Weights of a small transformer language model.
Architecture: LayerNorm before each block, rotary positions, no biases in attention or MLP, tied embeddings, attention and MLP in parallel.
Each number is 200 + 20 x the weight over its row's rms, rounded and kept within 0 to 999. Layers, rows and columns count from 0. The size before them is the row's rms in percent of the matrix's.

# up: layer 10 MLP up, 1024x256, rms 0.0573, rows 189-201, columns 0-127
# down: layer 10 MLP down (transposed), 1024x256, rms 0.0477, rows 189-200, columns 0-127
up189,100,190,173,192,208,167,193,186,187,212,185,210,186,192,140,181,185,176,182,242,217,197,232,210,178,214,193,242,196,199,171,242,202,259,200,170,207,193,234,220,193,226,230,209,215,236,183,195,214,211,186,209,194,200,211,188,223,224,157,208,207,225,225,213,202,202,223,198,221,210,201,166,203,206,228,196,201,203,154,184,203,195,193,170,235,194,187,178,227,207,184,180,185,244,203,184,227,194,210,243,188,194,212,237,214,194,194,222,200,197,212,206,210,192,187,209,218,193,174,206,202,203,190,220,187,244,220,193,204
down189,094,185,210,155,212,208,179,193,189,231,174,192,197,196,207,211,203,179,210,182,212,178,227,194,190,199,206,162,207,180,193,204,183,198,193,202,237,188,220,189,189,205,206,185,197,181,198,180,199,210,193,229,172,200,205,170,172,228,227,175,222,211,233,209,197,218,222,182,172,173,236,208,244,226,183,175,222,152,209,188,204,203,205,225,241,238,212,222,227,239,210,197,213,205,196,178,188,206,185,199,158,166,199,192,228,206,206,229,205,216,202,204,226,184,216,223,193,179,201,230,213,163,206,227,223,174,173,207,244
up190,101,235,217,220,229,200,201,208,217,174,185,204,190,197,234,161,180,187,201,234,214,188,182,231,217,212,194,201,194,185,204,192,202,172,188,196,212,221,186,186,162,174,209,200,228,215,222,192,175,206,183,168,186,221,190,189,228,213,175,211,211,174,210,210,180,212,203,197,231,169,219,156,210,219,213,193,162,248,174,197,219,196,217,235,198,213,219,186,203,209,236,169,223,181,218,248,227,205,193,180,216,157,198,227,191,213,218,198,188,201,194,211,201,193,173,195,206,216,196,190,233,203,162,203,218,191,169,171,177
down190,091,223,189,189,216,180,220,189,180,185,217,208,210,190,181,194,192,217,205,211,209,215,165,175,214,223,186,229,147,207,175,226,199,210,221,173,187,218,193,197,234,204,190,194,180,195,200,194,203,176,198,202,205,200,191,226,205,215,211,236,197,199,165,199,208,206,203,211,192,218,228,210,217,227,189,204,196,238,186,184,187,237,207,195,151,209,205,220,181,209,212,170,189,210,157,246,168,215,170,205,155,221,174,199,200,150,160,186,187,207,234,202,218,225,160,199,189,170,221,211,209,189,222,156,200,231,227,225,170
up191,102,199,208,204,217,191,187,177,183,239,214,199,195,230,205,192,198,224,207,208,226,183,167,199,183,195,218,191,212,186,187,181,211,207,159,208,179,235,213,197,212,215,197,181,192,211,195,174,211,192,228,167,190,173,192,198,199,171,252,233,214,203,212,165,220,203,195,194,193,181,191,205,177,179,203,179,226,185,192,206,254,221,209,157,200,199,199,212,226,234,219,202,191,238,213,214,248,164,259,218,210,194,181,239,197,192,205,203,212,192,223,187,172,191,173,202,210,200,205,196,173,216,219,193,152,194,171,176,220
down191,101,207,204,187,184,171,217,206,188,197,206,180,151,209,143,196,220,189,190,206,154,205,193,238,234,220,206,182,173,210,189,211,198,209,175,205,189,207,172,180,185,183,187,223,211,205,202,191,201,192,165,207,207,230,215,205,192,174,204,154,190,217,201,202,196,210,240,164,209,237,179,239,204,171,207,194,194,195,182,201,171,221,204,218,180,193,207,174,190,194,221,179,181,161,191,192,171,202,192,228,208,198,231,208,223,174,209,179,200,208,193,188,163,198,204,203,187,184,197,180,202,184,219,187,207,195,218,214,213
up192,103,178,197,207,214,191,181,238,172,187,180,202,195,207,193,162,165,233,175,245,217,219,180,207,199,186,207,227,208,190,231,217,221,240,191,182,232,212,208,221,180,189,195,181,199,205,166,196,199,191,230,198,200,184,180,210,192,187,203,197,218,219,203,215,210,236,240,186,195,209,212,222,202,190,230,235,195,205,211,192,181,224,194,203,229,238,185,222,183,214,162,205,195,200,182,217,228,181,245,208,220,228,195,214,217,215,212,213,197,180,204,218,186,196,220,208,217,227,212,182,157,206,205,219,174,170,222,216,211
down192,097,201,248,176,188,200,213,208,218,199,229,187,195,181,196,176,197,217,148,205,240,205,207,194,210,206,205,208,181,211,211,213,171,222,197,208,164,167,215,215,225,181,198,213,198,174,213,213,189,167,207,211,224,195,207,197,204,215,214,223,207,198,178,185,173,156,200,200,150,194,206,181,212,223,199,181,209,189,208,214,247,174,179,176,209,179,213,175,182,184,220,217,223,191,207,218,196,217,180,186,203,204,203,213,174,184,210,182,193,194,212,198,244,187,209,198,193,191,197,199,239,204,207,199,208,191,191,170,211
up193,101,175,223,230,167,178,216,220,195,212,176,183,174,213,184,191,183,200,194,240,189,195,220,198,221,194,190,229,227,212,210,170,208,193,190,186,177,185,195,199,233,201,225,165,204,188,197,194,190,184,225,201,199,182,164,190,222,195,161,181,218,200,212,220,199,190,240,201,194,204,216,178,241,211,227,208,197,223,182,201,213,198,207,198,205,181,192,186,246,195,203,193,191,194,214,190,242,178,204,222,190,212,189,183,213,205,167,223,217,142,192,218,179,221,176,199,238,222,215,205,189,180,205,209,193,237,162,244,227
down193,107,175,194,187,187,204,209,164,185,203,225,214,204,165,239,234,212,178,208,184,202,237,198,185,198,196,192,188,229,191,204,214,211,179,223,191,201,185,178,192,193,202,161,191,187,167,198,214,221,203,202,174,196,169,237,231,214,174,249,210,169,234,217,157,208,232,186,226,206,218,185,203,230,179,171,201,175,169,217,172,203,200,186,217,200,231,209,202,164,187,171,217,175,232,192,197,197,161,208,208,220,178,194,188,209,204,210,223,198,197,206,196,204,174,215,226,235,205,186,207,165,197,209,211,202,236,205,180,203
up194,097,195,198,200,203,233,197,218,213,212,219,191,183,192,191,215,228,197,203,228,165,176,243,250,199,205,198,198,173,198,203,186,247,194,190,214,221,210,222,222,181,197,225,192,209,151,193,185,203,222,207,182,193,192,217,223,201,193,198,236,194,201,188,199,187,154,219,204,182,174,205,189,203,216,214,207,163,191,222,190,196,226,203,228,199,197,186,180,190,196,220,219,204,229,202,182,216,186,224,177,191,184,223,218,220,224,193,190,190,204,255,187,187,180,190,217,187,193,159,185,229,181,203,206,200,177,214,215,212
down194,094,227,162,192,179,207,203,191,171,223,213,187,228,199,203,200,198,197,195,217,153,221,182,143,181,209,206,211,233,155,183,230,189,223,222,248,195,209,215,194,223,213,178,190,197,189,220,183,212,194,227,189,192,191,184,170,203,182,217,186,213,217,177,200,196,246,139,205,193,200,199,186,192,207,211,211,210,181,217,191,213,185,181,203,194,211,209,240,189,183,193,197,151,209,174,200,211,208,171,226,188,168,188,195,165,203,199,196,182,179,148,229,249,217,213,173,190,205,229,208,176,222,218,191,221,214,198,215,172
up195,097,219,230,196,160,178,184,169,194,208,200,223,175,194,182,183,193,201,198,204,191,218,211,203,225,204,220,210,177,188,178,180,188,182,186,218,200,226,183,185,215,169,214,145,188,209,213,182,204,227,214,190,200,185,209,202,197,158,226,223,240,161,169,214,205,240,228,207,230,201,180,185,194,199,186,185,216,225,215,232,220,209,214,141,210,209,245,201,238,219,186,196,188,205,207,235,237,223,227,142,205,193,178,211,211,221,210,197,222,204,178,215,185,193,196,196,230,198,219,199,193,218,204,185,195,191,230,215,188
down195,099,191,191,181,236,220,197,213,233,200,202,172,176,206,193,205,216,184,202,226,209,190,216,205,216,196,182,215,192,198,220,220,183,177,205,223,176,203,206,199,211,195,206,206,211,181,184,230,189,187,181,203,222,197,174,239,208,202,214,204,180,220,194,223,194,170,185,184,213,208,171,213,198,188,233,219,212,211,186,204,177,195,174,208,179,207,175,179,153,222,199,178,177,184,188,200,161,154,203,235,225,196,188,206,220,160,228,187,212,139,214,192,197,179,212,217,196,215,220,176,224,163,185,219,193,196,182,206,213
up196,100,204,241,230,202,210,207,186,208,226,171,224,200,175,221,176,210,202,196,210,216,167,189,179,184,179,183,218,233,173,214,198,255,199,215,214,181,207,185,213,192,167,239,209,219,226,208,224,180,210,186,201,215,217,245,191,202,191,217,188,157,194,215,211,198,209,166,196,201,181,168,192,191,194,189,189,192,208,211,223,198,193,210,183,191,170,184,196,223,213,202,195,217,165,187,202,171,207,202,194,188,208,195,191,196,201,188,218,184,160,217,233,174,188,195,170,228,210,187,242,200,212,230,202,170,196,183,188,216
down196,098,203,212,201,164,198,224,233,199,173,203,211,177,212,225,222,201,201,249,199,182,231,215,189,230,192,208,199,218,151,169,183,206,216,169,177,235,173,232,178,220,215,204,216,185,203,236,208,231,181,224,223,206,161,190,179,146,185,202,213,217,192,211,191,195,168,217,240,209,188,187,216,168,190,205,202,202,189,178,176,205,225,202,205,189,190,204,230,219,192,195,180,175,221,199,198,210,199,185,170,206,193,195,193,194,256,222,213,153,175,210,183,225,204,191,212,232,206,195,209,209,195,214,217,191,224,181,221,208
up197,103,181,184,204,214,233,213,191,188,193,206,221,193,215,200,224,179,167,199,196,200,158,213,186,226,183,174,197,257,179,188,187,215,196,181,193,230,242,181,240,202,175,208,222,248,194,202,158,186,156,245,197,157,210,217,175,180,196,208,216,210,175,238,210,187,208,236,195,198,202,216,213,215,212,202,183,183,183,195,203,189,175,209,178,209,205,201,196,220,213,195,184,198,192,229,181,222,190,214,205,197,178,177,201,197,213,192,229,202,158,164,217,195,199,184,226,192,222,202,173,189,253,187,219,195,229,168,191,215
down197,108,175,205,186,189,184,207,216,200,195,190,203,224,219,212,203,190,219,194,183,222,186,202,230,184,199,195,221,178,176,285,200,192,198,180,213,217,183,217,197,171,211,230,180,160,185,199,169,211,232,169,186,231,207,190,188,210,151,195,216,187,208,200,170,201,231,194,215,204,223,176,196,207,198,195,201,192,204,209,197,192,208,179,206,229,216,207,183,206,216,192,190,176,190,193,228,185,202,195,206,184,184,205,197,207,197,202,198,241,202,225,216,170,209,181,191,221,198,198,200,211,187,194,225,202,211,200,156,194
up198,093,174,204,213,223,192,175,196,194,163,191,218,186,200,190,219,183,194,164,222,178,241,221,180,189,210,215,200,195,207,212,196,207,205,198,207,183,215,190,191,189,202,227,219,212,209,188,198,221,224,189,171,204,208,208,200,196,220,177,192,193,205,171,154,217,193,206,202,183,204,214,179,177,211,195,223,190,165,215,211,192,205,193,180,186,219,195,219,208,192,215,189,219,211,203,215,194,229,234,199,189,187,224,196,186,210,179,178,171,173,171,173,185,175,216,256,240,212,234,184,207,205,183,222,199,186,196,203,208
down198,101,180,184,228,193,193,240,190,169,226,198,172,202,206,215,205,192,200,243,175,231,192,160,207,200,175,150,187,216,166,211,168,221,187,196,205,223,186,187,170,195,177,180,193,183,208,228,195,218,164,213,201,200,171,195,215,209,248,184,185,208,207,226,181,222,226,208,198,238,191,200,203,212,177,233,211,228,238,209,185,191,181,181,193,199,180,209,170,206,213,190,176,211,201,233,217,203,207,161,230,204,173,224,209,172,206,198,206,187,204,220,208,225,192,191,204,197,236,147,213,203,201,203,181,217,212,224,196,208
up199,104,179,208,230,180,222,222,205,184,214,183,179,221,215,211,167,199,217,190,226,206,174,200,197,166,168,213,235,189,201,218,170,216,221,217,193,204,240,189,229,196,153,248,202,220,203,236,186,205,191,197,195,185,186,209,184,245,205,205,179,179,228,172,195,190,206,195,173,234,210,191,211,196,172,243,209,191,208,201,196,230,222,213,187,205,164,210,186,172,205,209,206,183,188,202,175,225,209,222,182,240,188,218,203,204,216,165,208,195,206,232,207,176,201,169,224,199,190,215,174,203,187,208,227,186,197,169,172,228
down199,113,197,195,232,211,157,226,223,237,225,243,186,242,210,166,213,220,191,176,177,210,184,177,167,227,223,167,195,197,210,177,195,232,221,203,197,207,187,189,210,229,162,167,223,197,223,187,185,216,197,202,205,197,166,207,190,211,159,219,221,229,203,181,234,203,217,189,223,218,183,195,194,160,201,196,220,197,210,206,203,215,210,218,210,175,170,180,211,169,211,216,186,194,219,183,195,173,210,192,191,229,191,194,179,232,228,196,194,201,202,218,199,177,243,220,178,165,190,168,175,171,208,227,235,222,188,209,215,188
up200,094,169,148,197,198,205,182,211,190,228,181,194,168,183,194,230,190,216,217,245,183,187,187,189,198,208,199,177,240,196,203,189,199,175,200,191,214,192,179,229,187,218,192,231,218,214,199,236,175,188,213,204,208,220,200,187,181,210,171,208,184,200,203,217,186,246,221,236,212,201,170,187,175,137,203,215,237,207,200,172,236,218,214,184,202,171,182,219,225,211,219,186,212,239,210,181,188,173,205,182,202,168,198,195,198,224,205,246,187,159,205,228,163,250,208,163,194,205,207,171,198,207,191,191,200,217,151,195,222
down200,092,222,213,177,199,228,228,196,228,167,177,177,228,196,216,209,248,209,188,199,209,220,204,180,186,167,198,203,211,232,178,201,196,212,189,199,181,181,202,196,191,216,230,224,157,184,209,219,201,215,211,226,217,200,195,198,167,201,209,190,183,177,232,210,230,188,204,154,192,223,230,180,215,227,230,166,229,176,205,182,215,174,219,204,228,228,198,173,202,242,162,222,207,226,221,221,214,195,168,202,211,220,221,216,164,194,196,195,224,219,207,165,263,190,199,223,186,191,181,234,180,222,222,184,179,179,207,181,206
up201,093,205,184,197,156,151,157,209,207,185,186,168,180,189,159,214,211,173,205,170,191,231,203,198,206,225,198,190,195,198,236,208,203,186,193,223,199,220,209,179,216,219,174,197,179,198,173,182,174,171,206,210,194,223,210,198,210,230,156,179,246,165,202,183,160,195,186,218,217,210,173,199,204,201,198,209,223,217,223,199,221,218,198,209,175,182,208,191,199,202,241,198,209,200,215,196,180,225,183,194,195,241,205,216,193,193,208,231,220,181,192,174,212,180,224,221,227,203,220,180,206,203,155,175,217,199,223,202,229